From a checkpoint of a small transformer trained on Wikipedia: width 64.
Each number is 200 + 20 x the weight over its row's rms, rounded and kept within 0 to 999. Layers, rows and columns count from 0. The size before them is the row's rms in percent of the matrix's.

# layer 7 MLP down (transposed), 256x64, rms 0.144, rows 96-121, columns 0-63
108,215,182,185,204,201,253,181,200,201,199,205,165,247,196,194,187,226,220,210,210,164,164,218,215,215,212,182,204,234,216,205,220,218,188,167,177,216,160,230,207,180,214,205,198,221,194,196,168,221,201,228,183,193,198,191,179,213,198,193,222,217,208,211,173
100,197,149,220,200,201,227,213,209,190,200,223,170,187,219,187,223,206,196,190,176,190,174,209,176,197,203,203,190,173,204,212,200,235,242,168,232,214,210,186,180,189,203,223,173,181,206,230,155,219,209,208,206,168,205,193,227,173,198,168,189,185,192,217,206
106,240,226,202,186,203,211,221,178,188,206,183,206,228,208,183,166,218,145,163,206,197,196,181,193,191,182,204,189,218,183,201,186,190,205,223,224,193,199,204,204,202,199,218,238,223,212,189,198,171,194,154,237,174,197,224,182,187,217,183,178,189,226,169,195
084,176,218,217,187,182,195,234,181,172,202,175,194,194,176,245,202,210,209,235,195,201,178,184,211,197,214,205,214,226,186,199,201,167,183,187,192,199,214,201,205,200,207,230,217,179,202,190,246,186,231,191,206,161,186,202,203,208,200,186,176,231,184,180,142
106,201,179,163,194,182,195,170,208,185,195,204,232,225,171,183,209,174,184,199,204,184,197,242,205,225,185,205,231,196,206,203,186,230,195,194,221,203,188,193,234,191,190,173,216,204,210,184,203,242,177,161,203,229,218,237,216,177,194,190,204,219,222,240,195
086,189,233,257,190,174,213,197,183,221,209,192,221,221,200,191,224,227,172,195,199,205,189,208,224,237,189,230,196,204,218,212,164,194,198,222,176,188,229,217,166,196,207,203,175,220,218,201,208,232,187,184,191,207,212,229,183,224,219,195,179,165,196,196,228
092,179,199,202,207,194,214,215,191,218,182,194,211,205,199,237,198,202,202,237,195,177,224,159,193,203,205,193,184,186,183,186,208,207,188,228,148,195,161,200,215,187,223,207,212,184,171,156,185,195,157,184,209,163,179,191,200,191,174,185,210,165,181,173,204
096,202,230,210,201,203,194,212,184,214,206,176,162,234,183,205,194,216,196,214,229,254,186,158,202,172,222,211,191,189,212,212,189,223,208,194,205,229,193,205,199,195,228,219,239,213,181,219,201,206,168,195,180,236,208,172,203,233,215,185,180,234,198,211,212
096,191,178,166,197,182,182,206,213,176,213,184,189,207,207,236,170,174,193,234,213,218,207,185,198,181,215,189,212,205,183,204,267,190,208,182,159,204,199,184,179,227,200,203,199,226,201,202,146,191,197,196,190,203,216,195,205,236,196,205,205,228,225,212,226
100,187,214,217,181,183,233,189,225,207,186,184,188,237,253,231,186,197,195,179,203,227,204,185,197,215,186,212,179,210,195,241,225,177,231,220,185,185,176,171,200,192,204,199,208,169,167,209,171,190,233,215,195,164,182,197,199,208,211,215,188,210,206,176,214
098,201,219,203,193,178,196,181,172,186,224,185,163,185,188,194,199,204,235,247,233,223,211,205,207,214,183,201,216,225,214,209,219,214,186,195,160,175,169,176,217,176,204,182,220,162,216,212,203,190,193,182,165,191,199,172,212,228,235,219,210,219,195,199,219
099,204,150,202,179,190,216,185,223,198,198,178,197,169,189,208,180,211,196,213,181,225,187,188,186,201,212,171,239,233,183,216,196,211,218,196,200,238,172,162,180,190,215,174,206,218,211,193,190,216,193,243,167,217,189,219,190,215,215,234,184,212,191,187,229
108,213,197,177,204,222,186,209,190,187,202,225,196,223,184,165,235,178,171,201,204,214,191,210,215,202,241,200,193,194,180,179,216,195,186,171,198,170,235,209,186,187,206,211,201,208,156,202,239,205,196,201,205,234,191,186,165,184,201,249,176,221,164,202,202
106,220,190,202,223,183,225,198,168,235,212,199,197,201,208,225,178,185,208,199,205,218,177,245,195,246,203,206,174,179,196,192,191,174,218,242,224,224,206,224,193,225,213,196,176,191,200,193,162,189,196,172,161,214,204,184,215,191,203,181,196,215,237,174,197
109,212,217,173,230,232,212,197,177,187,196,233,198,206,240,200,217,198,178,187,211,190,205,235,228,215,195,195,193,213,186,222,218,213,190,193,211,198,249,213,207,191,170,203,213,199,218,153,201,207,231,174,191,158,189,169,194,196,207,174,195,214,201,218,237
095,190,204,205,238,198,190,220,219,267,218,243,201,190,164,192,174,212,186,186,186,221,182,188,185,203,192,198,251,202,211,190,206,201,191,180,199,191,216,201,189,209,206,211,207,199,227,212,233,200,199,212,139,207,192,210,176,187,201,192,190,194,229,177,203
113,182,178,218,209,240,181,186,211,205,243,175,208,171,221,209,165,189,190,192,206,216,216,158,203,199,181,178,201,173,200,211,247,178,236,199,171,230,177,203,220,197,211,202,189,186,171,205,198,187,206,210,213,165,167,177,191,224,201,202,199,183,183,186,200
104,206,196,183,193,177,199,209,201,199,241,184,220,197,209,178,201,194,215,220,191,208,211,190,173,155,213,207,173,213,210,190,187,199,170,189,170,158,171,205,193,220,142,161,198,178,200,212,229,229,213,230,221,188,186,199,193,205,185,225,219,223,198,225,204
106,166,189,184,212,217,186,208,188,189,207,226,230,203,211,235,185,245,203,217,245,203,194,211,192,200,198,191,218,186,171,225,171,200,183,196,230,203,202,223,188,147,190,179,180,188,214,164,213,205,198,174,202,172,181,204,219,178,194,166,201,227,183,206,190
103,210,198,198,181,181,188,206,211,185,159,206,241,204,198,199,208,188,203,211,159,200,191,214,193,197,215,254,235,171,202,189,195,204,206,230,196,186,186,202,224,195,210,173,181,171,194,163,195,250,183,235,213,203,181,190,171,202,197,197,227,226,208,211,221
119,191,172,177,155,195,182,202,200,191,222,215,232,224,233,202,206,165,217,218,155,178,218,155,193,200,234,199,209,192,185,181,189,199,203,229,180,215,226,166,188,198,185,166,201,239,212,202,186,211,205,205,195,184,213,219,178,205,217,189,223,213,195,187,196
101,202,222,170,224,169,189,239,228,173,178,201,173,188,200,217,200,222,179,232,192,224,203,210,207,253,178,179,186,179,199,208,205,207,222,210,236,203,197,210,207,157,205,218,199,202,179,207,185,194,217,204,212,198,196,194,215,174,216,213,195,200,155,168,173
095,226,200,167,212,191,207,191,198,198,203,158,201,193,168,168,173,186,197,225,195,179,236,181,188,207,203,220,151,200,198,218,210,188,207,212,223,164,180,193,201,186,172,180,199,205,186,174,182,205,189,195,173,146,206,177,196,202,175,198,208,189,243,193,188
117,166,219,176,233,188,211,196,164,178,233,214,196,182,197,161,180,200,185,212,211,217,174,213,188,192,196,217,165,219,177,172,213,233,203,188,212,186,213,184,216,225,216,221,201,214,172,219,204,218,212,244,247,194,187,197,207,214,195,171,187,208,195,178,199
108,207,218,182,207,192,232,217,245,213,181,220,231,212,189,202,178,197,193,197,188,188,181,194,161,191,186,209,238,193,213,164,228,232,236,205,196,220,165,222,191,220,204,198,169,200,190,187,212,220,222,199,185,233,197,183,194,174,240,204,218,211,203,172,198
098,187,148,190,171,201,220,220,196,168,225,200,167,215,189,185,195,188,197,227,223,154,182,181,198,232,187,170,220,250,197,198,181,205,197,218,177,210,228,190,225,183,204,204,218,169,198,183,184,189,173,201,181,216,212,199,179,202,204,172,204,197,178,197,197
# layer 7 MLP up, 256x64, rms 0.201, rows 97-121, columns 0-63
102,210,212,191,202,197,182,206,184,217,205,145,217,192,204,183,199,212,213,208,204,210,228,147,192,209,195,215,241,223,234,190,198,224,214,225,214,206,191,186,226,194,223,176,212,186,222,222,166,222,222,198,185,188,178,187,184,226,171,214,220,185,178,164,202
108,181,207,185,234,217,234,222,208,234,208,195,208,199,236,200,194,186,224,252,180,188,184,200,178,219,197,168,232,176,196,202,195,228,166,171,215,168,182,210,212,218,166,179,199,194,194,211,185,226,194,189,199,194,168,161,222,203,210,191,204,216,199,196,190
092,194,186,154,228,210,177,191,221,215,215,204,211,220,205,179,190,171,197,166,183,210,226,214,177,202,189,201,209,177,217,203,197,239,192,209,196,195,157,207,216,193,179,168,203,194,215,173,191,229,178,189,193,203,222,228,206,201,190,217,218,157,190,223,249
112,185,197,199,183,203,200,166,188,194,183,214,213,179,204,206,167,231,191,181,194,239,196,211,164,190,172,235,226,202,171,231,183,192,229,183,194,218,202,191,153,236,181,220,227,195,195,209,188,184,175,206,167,215,196,204,202,205,214,201,220,199,178,228,235
094,191,198,172,218,225,181,209,172,208,184,204,147,169,197,189,192,214,235,212,174,198,195,203,213,228,221,171,202,192,207,158,225,193,222,160,244,216,192,212,218,219,192,199,208,189,207,202,179,208,220,209,225,211,178,195,210,216,180,198,195,200,205,217,151
086,197,173,180,194,194,156,205,210,168,207,196,199,195,196,199,172,193,197,161,188,189,188,195,189,186,196,186,218,177,178,218,201,207,174,159,215,210,233,207,156,215,190,176,200,196,216,252,189,194,188,190,197,241,232,190,235,214,216,214,203,198,178,210,229
108,232,186,191,205,171,209,224,190,247,198,210,230,184,214,198,210,179,201,194,215,222,243,228,219,221,210,162,204,187,198,200,188,193,230,168,200,204,158,239,194,199,217,204,165,195,231,193,188,184,206,177,205,198,207,197,197,153,189,204,204,173,211,214,202
101,210,204,186,217,217,216,172,202,230,186,206,190,203,185,221,203,235,252,181,186,193,222,186,194,184,167,207,213,237,179,155,198,217,190,220,167,192,198,175,206,177,197,183,161,198,235,224,173,195,205,206,187,189,189,169,198,208,175,195,217,176,186,210,209
086,200,196,174,214,192,181,198,202,183,192,211,211,208,166,185,221,196,205,179,183,176,199,225,206,189,247,198,237,183,199,186,172,207,193,156,223,212,212,222,191,215,178,165,232,238,218,202,184,216,224,189,193,202,201,233,230,187,198,228,231,189,190,228,221
094,228,196,176,199,185,220,191,173,174,202,222,226,229,167,166,222,225,218,222,208,208,232,168,183,203,210,213,196,184,184,222,184,192,175,199,205,212,200,187,190,169,219,184,176,186,176,214,172,190,198,206,180,200,207,168,225,245,187,167,213,233,204,199,197
095,215,204,233,201,211,215,196,167,198,137,165,239,197,210,217,216,189,192,201,182,213,189,198,182,205,206,181,155,187,181,210,193,204,178,188,217,203,198,221,188,216,222,232,179,220,166,213,196,197,186,190,216,210,189,224,188,189,166,189,188,210,212,173,239
106,177,202,206,175,195,209,167,167,204,195,207,247,187,208,215,259,208,228,165,223,195,201,209,218,234,203,190,193,190,184,213,201,199,199,184,211,233,211,196,202,199,208,207,208,183,219,237,200,167,208,201,226,182,190,233,226,245,180,200,189,192,202,225,189
108,166,203,231,201,231,163,197,182,218,177,183,213,168,219,202,208,204,221,217,212,187,203,213,220,204,204,154,236,191,194,178,181,188,153,201,191,193,190,200,220,195,227,204,222,172,207,215,165,207,202,196,209,223,221,187,177,201,195,228,158,192,220,194,179
097,197,181,213,170,169,189,177,224,189,213,200,223,190,169,232,186,214,240,205,236,191,219,197,214,170,200,194,185,211,211,192,192,202,201,181,180,194,161,232,208,194,210,215,196,175,215,233,187,200,185,222,224,228,196,198,201,199,203,233,205,215,167,161,160
101,205,209,196,208,185,210,205,185,140,197,171,237,227,214,196,236,231,201,196,196,198,207,221,172,189,185,220,150,195,206,202,199,229,204,212,180,214,233,199,174,210,177,178,215,206,201,206,179,196,215,203,194,234,198,166,212,193,145,200,209,192,203,197,195
098,187,228,194,177,182,224,221,186,180,214,181,180,212,230,209,214,209,235,188,164,178,198,215,219,194,249,172,229,209,225,192,167,190,159,183,249,180,202,208,189,215,190,190,215,205,210,189,197,227,215,185,177,192,219,226,203,189,206,177,218,186,188,207,196
100,219,196,217,200,214,214,217,186,212,179,216,169,220,203,193,210,203,199,214,203,223,211,189,220,192,224,177,185,167,147,184,190,199,192,180,223,204,198,215,222,143,224,235,210,225,186,214,176,191,207,234,160,201,179,176,227,183,206,201,222,183,197,182,192
099,211,157,218,213,196,213,205,215,198,223,206,206,238,205,180,252,169,183,174,183,202,212,204,219,175,228,184,201,189,228,211,225,196,194,190,179,204,169,193,202,218,206,190,192,236,187,209,195,200,179,204,192,236,195,191,169,206,212,247,187,155,191,201,214
112,181,198,179,217,200,219,191,198,259,197,198,148,194,179,213,199,186,192,223,157,214,198,220,219,203,220,218,212,194,206,201,199,181,194,210,217,191,184,216,174,208,177,173,180,223,188,234,193,226,164,178,198,227,224,192,202,171,222,217,199,193,207,234,182
112,174,223,198,208,181,158,212,208,199,190,199,185,205,182,197,216,169,205,209,215,200,150,200,224,182,177,222,224,206,192,213,194,180,190,231,221,211,194,200,187,187,204,220,215,185,219,207,224,207,170,194,183,193,183,204,224,182,195,258,151,190,209,178,235
099,165,203,212,187,235,212,175,194,226,232,210,219,222,182,200,244,186,220,178,196,200,186,199,189,184,242,216,199,204,187,163,179,203,175,192,185,192,229,195,166,217,213,205,198,214,200,195,208,219,201,238,177,183,221,184,191,212,160,195,209,227,209,235,215
086,177,191,207,181,190,185,225,168,186,236,204,189,183,208,184,217,193,202,202,164,179,141,223,188,167,172,189,227,211,200,201,152,213,217,175,173,238,221,192,208,194,204,190,205,199,219,237,200,206,200,205,209,229,197,209,210,187,225,196,201,215,192,232,198
111,202,199,216,224,187,242,189,215,226,225,209,184,185,188,168,190,196,187,209,208,216,240,200,209,177,177,176,182,216,207,203,214,203,207,234,205,178,240,179,172,227,206,206,194,212,225,181,234,217,185,235,152,212,174,197,200,202,203,196,197,161,188,196,179
104,202,190,227,212,194,210,195,195,205,198,185,213,179,197,218,238,181,194,201,187,225,262,200,209,213,182,196,180,183,185,191,182,186,181,205,240,185,186,195,158,200,188,191,225,213,209,209,197,193,208,190,171,204,261,207,202,202,147,187,219,188,215,228,204
102,198,190,185,216,234,191,192,232,194,228,219,202,238,204,218,221,196,242,181,210,185,202,223,190,176,224,177,176,183,206,210,174,173,159,209,185,175,208,197,211,205,199,186,175,209,204,203,178,178,176,212,198,217,151,197,202,222,162,231,191,214,200,172,191